{
  "head_dim": 32,
  "rope_theta": 10000.0,
  "parallel_block": false,
  "beta1": 0.95,
  "train_tokens": 103500000
}
Each number is 500 + 50 x the weight over its row's rms, rounded and kept within 0 to 999. Layers, rows and columns count from 0. Numbers have three digits each. The size before them is the row's rms in percent of the matrix's.

# layer 6 MLP down, 96x384, rms 0.0985, rows 0-95, columns 192-239
096:573529490525448538543466441460515457449503569503507599504480472504482456485519518480511599419468452518510423480450602436544523503527493405525450
097:535489435541469467609527498458534552503567561503487547474481479434547579470482523451402512525506429484489479527546515535464469426526485511523483
132:543524517515552472554510433524476540537515465481468498550543507464504516541416514487528495491487529523483468527579505524525456497474453443516535
101:531456553604539478529429535496559502553471485435522502462540484586434551498434510488470423595539474555429507548412529486540519557533471420592432
095:461552562502445494425474467475468411458531443462464575401534470576431423404565500612510551471545472554489400569503535463517532529515460463369441
104:438449414479462471571358472500501507485403413612471520453538425540572533493532604515538440462536527474474462466469540598444485457537540482554448
101:496439538552451544514396515521492622459440443527557479450393532480519492571544577543564398413519498553453467465472491475521519518474459494500556
100:553520445433533390408487465511491536518558582488487494591553426514485439504456524538498553433491529551507449494599508525545452554554532514574521
104:491417585362497467435512539480523512485542456495495315470388462453518484493648430576556551501462561515511574463455472451482559534546520604546481
101:476442502522426478438492482409509494479599456473466475441412522527517549446430468443568570509554463505525493434515559470529497447546571454480564
102:509503550475518522523508454528437523526581458538544611516577464493530497612440421380493515524484471435501519478543533414489508502503502493449507
099:488440479491518557548484531465529525487519427536472549508559506496475476571507580584494465469569538459480384558463435524426504559499558479528505
109:431493451475526421531490451522529548547530567466438508568565534507487507472537499509339458547528482480505383471539555499516532580427495416516551
097:584501551430414563539577502496521417450424505500513575529550577489535483463544569516473448573501484541517436445492538496539382468473551421420453
102:444435589498456505398575615489447506518494485501510503561581426432525548484455578565437439502417418475527513428543497527514549513513528576477524
097:539484631510532468472560560518572449500532487473491410524460460520446428470501479496558501441525477471485474552464472487425507597566459516589449
107:536544555494508515528387606558560432527433483440485433445505478499441458500548422575473601512506457528521395534499613508505505500605509510476545
099:490551543474524424571471575559486494405457563512406452369477515463568399498483603445494469455492412512579454456489451536450471600445527490570546
103:577430560515465524495587496441468504544565587561552498541536569572467599567522513491489527537483514478450432418478517466486495512516421465541460
101:463601467490479487525506522449592544443496494508593515498514574476545544482517521431506493485521497447441524485523480513443525506413522545485584
095:539484546397375484384500476423334576494511514429525460460502467488475549501472424471488466505512410450532435510518542487478560494484505504492467
102:406504553550489476528490471571398467561472516493534442418491482474397513489423506490565520467527452472495437444475559500470519518468483539503515
098:484464475517467518469460419474508542469522453468589447534467478432594429539452572579611410455511494560459446449493426423552540515413522544480531
102:535534485477373465488586504488412524510523485509489549518596460485505418556439461509626435474444484563514556560504402484510566561539418524453440
101:484534457530499431557524381546508412558493448566515406390425515487494497509502451513488440471470496471494437509556474467530517483531520543440519
101:519411553538625515480514474494431404458421497524406471526404630464430527371508460486466445479441481534534522416516455515550546548514451521450477
097:503494477428497418480499503513546568494465551488526529428514555501416472500592513531539394515434517445404535474523545492529540352538471481588642
096:474459517518630553526526378566546492468481587378553489483446495496532417540512491382535536580491448519497469530488497533428542629571444542478422
100:476559468523584493491499561454485432488544595540435537484573389456431429488453498539553487536368580473531465465448482557517480516527499381564550
100:512482571457550519552505495459488548401497563555535485527552447450431559454455500520407588507394482582523475551506529537492435539529494438600587
097:458449438342423453503601472501428539617521503382634472483580511520486488432585544540514534474481488458637523527593456554475445531366443400473587
099:529432523510453480510525501467445524618451513358479432499456462525506396534433508494501419441515504523510431548492431536477477565590547436433529
101:476505511547540499425602477466498464455577455529542555558478485543560481509458523522476468471505532462534545555513530545398579462399455500493583
105:547489479484428644391440506371529434529485486417510486406470325537487558485562406438452573482459438512481544541461538534483566517506506465539553
095:469530470557471428454562543478570441526583483553560559536422465524476480543466460509571579455551504483513434470491470531422548500521447535490478
098:584510634616473452563453503470447502552513484500497601403509554443542543529459504508495586478457530551535639475494468516509535395404504479596477
098:547491526423494505356415536510537500562491481530588457568549623475429538554561447486525500532532447463370523506445423573429463486432519482469510
102:512476490516512556534532550508496534477536424605462435465542426441566570598493479477552518455552554473603551473552499509503496465408522451541459
101:398509485510525501581493524494490475531569450536464549464482479510453551536436492423445464531460522583468496511483463484510493569507509441420560
098:597483510536485480539481480544471445549542460499561474472478440446433579539438561494386499499533469519509465537519510447399562447467487590503598
098:412468494483525531485439573419551462453539458557542486533512483446487551479481494584440501479451571430530530470543513566441539452456489518570495
100:523528489487488476433464558466479507415531481448521471510382466458517549548511450416498456537439595406437450548496500396512474555552525555572458
102:480442484507372513482499460470489525492447577482471538522565426510434525470474461565497507461516423429477470465387564575495557475481528492510548
097:426576511523570514485472511516468386582502557564492456380515432490447501400391508496498456467454404553580499498529513556516559560582469521522469
103:513383518422597487556534489560445467474537513587519516455554525496474491512471415508530550491529452429490573487576441486620432602459522550514573
096:544547545546539504468501518483554492473445528510495533534531446534430497514516530553460549514426531497391410463498512475475513495554435542444470
094:499476478505539423546505453502517465497476421439452543620563544533548544489506437458497519517547542529385503535495524569444497441539582538369508
097:597499511514471493584464450476413478423505506491481426476552544537504618514523498471541488606576417420402597411527596479482559606479500430535493
098:425505538471555436368401504456506531455585480484490526532484546460504508520487479580487513544532515477477528527439557440530586491452412447420511
097:488481533603453597446551478526509472527559525468571501487528462502534512489552518394631505580493528523551549455421488496457484522529541553515459
101:513544457472619455429447493501422587489552497512537507522471371484427505557476494456478546634492469537527499485481572423490511418483464594452553
095:464489466448498521418518436534552521485548494485582539580419562508526440533479548552580450471512524562483635446490527588565529566545524546458495
112:512450616492473604477526537532499490488525504448512540469487522578486523470462457455536504470521439529441588604422501545462451486452552479465529
093:508529554542553496409548456399494456443416437504485574509554471491477410532575447545473458484519512505454514513438446564521462551531474534528498
099:439489553586551523495438447537437611550542461476481539550521586494441450512504488501472537401433435549609554547452458479536500544443416418507472
099:486444572538543546402492560413577425365519446590533521524488475543499537470575451542513572550489536443526476455496550519515574433552507604488409
100:548473535524560556493521475517524467463512579570517484531424568469510490419472510449557541455532500537468466420595448497448502522518518586528455
096:538624482458427553514560542520530508493555432550452469492546537545511506456477577517425457548511482456494589463494457409421594481506452409455442
102:543458515501476484489663510507549525635480494486573474480588520495583417481465548477579546407500501601501477540464416493563457486547440566358449
103:451550510429568505490430497484544529480501486506480485428499517417479507478511459503492404436512472536578483482511500513471504638531511447465424
099:392447488441467460565418411500526454531505482386553422539492535466398511430484513518500453548490502518508502454530533520489511507500525540557470
099:489500589557501517484523519499445524537513448441592436524447578466529470621371498490538482540485551489457472426444567584440590487505495491467440
101:510496509355513478499515608514488480441567588453463490517565561426574505447505556403501457475518422462537546509377519481504334514454540551583421
099:471466500484485503518580541457484499448503517492504600501507459461517555607516492478518467556485590470459534466454420506431610462546406486516488
101:397510529584427561494561533506428643428458438486480446483477403475543462515504529544521455533560428534499548542428488458546472510491471502400440
095:510625472455413466493541475492430496489470495557398477497427391479408531580439506520511553490486540494502461365461545443577424469533615419609484
103:569492438487475543502519425429417547524552455553458521460593595522510455513465415528483540508467514558423505522488471440446486431521588475540452
099:494605494488547493565422535460517557437450466507442530503571438513504497438546475417524508471508512474389486497567466536361451552501588588470559
096:484463573562427556565502551549471428407484535453523430525544517466443470446515425519490453539437445475506534551530529557479474569505544443485494
095:558573518529522433473553471556433480536463543494448485495424482515517444468570523412499514567447472451522465506543500446533488585533568602542478
100:481563488478588435569471560491566521540524450508459421398478546483679499561419548559473558463541450500417561427546411556466500467422504453449460
098:533476541542419536557490592563469519531481456509531510513554444561552460466469468519396441400446453493465530521506516535573444587574505493505505
103:460526534453553503509502497452447335550460510504424493589455592533442475523438549469477589523335529484557501535559508518618462539516490483531371
103:507560530558535496524489495447473547551619556493526511485499501520490512491586556464494556500551584514479518392476576590444526531451462469459493
101:529483379569494450465515530486541483516478497573465497492538551572551599469438406498545467448535494469502490474474468523482538443612586429464499
097:423519410506545488446603512604552495376521519475492474477523463467429430576552533562443593585558453461515382481534533483414506480490561555479412
102:415453414450424514406538566525492499506515401386538552456537507507427505518561465549550480480481500430476447470590488476527493427498519555485490
099:490437514444488575499628496515484609457534550445534442506514573502563502491448500504437592523506554529454517509544584579455380529561521509446623
096:557532476514430549490482502575511576462501509545439482534628424468571455533549437542453517472520585493413532489625482519560419527541552410431456
098:437493613591543431513515502541471442427521500559555546495607450476484446552549507446499449453391541535533476545610445486507473502563490460365507
097:498412606470498557428520432539481620446396519446501510544514464490495560518603561556542462529531614498489444500543558674491496438446421505517545
102:484530546498547366559429530523544579463631402537504433506458485568549497472558493559435387411540595466552551541497530493501565519407498518473509
100:529510469510434435518475526496478399434499499474543496574492492449435501513447383450512467521484483545521455514487516470555401408539568490461451
097:580590557574522505408521517442353538573514536531463548465629528484469540501426438438519487517456418547534564457573510553494460564522472428533457
105:519459499445450555512514497399465521509430556453467529507495491511516505433511465473398454590571488524386597566530501487493537473489419495423516
100:519541553489487536528529504543442489404537454500437489578524602513561475516606594521534417474584586522568417447428496482447555505622406513558516
098:529522537482512455518477517519485542580494419430512491527518446559536518454451545572434514523511468472483513444456435523537606533547507458473526
100:477503366501471610507558500519471474434494558558494538426488562499450509538491543534488517563516548518487467552470478493497467456484524549351460
100:513364463469568459426494430475456497486568477420509553505579529489403442484462547544453421421515414520559560553478484521443480513486428544573569
098:548449562523518531460471542516477467587464593498479448484501505457512493547438416478407562474447468458498489536457538476446472482576536563428472
098:488423467431473442493484511459441497536544496446492511551512457507581545371406498502485450432498468512446516504560489473471513438456438484412474
100:508493500425515580459524469442500589462471453459478500557473524482479492530531522478540461607460510447497520552473503556528503559459544490588529
100:587476484502537478472554514443488591567508525425434558513509482457408597525448542545509563466516492500468463439572496527493525619527447569543504
100:527587517478514590436553452497389438464490556446509436513546435590560520565539513597463489513533514439491506528484468481474561479511416472511542
100:419470436455508509450373373425574492467505487560525505538491528533438467477511586501498518497574535476619541524494501540497520563492547548494508
097:483571495520460530548456490449491457524646431545511518516561499442544536502470477558570498456543551511487581511504481509408485345468505470563496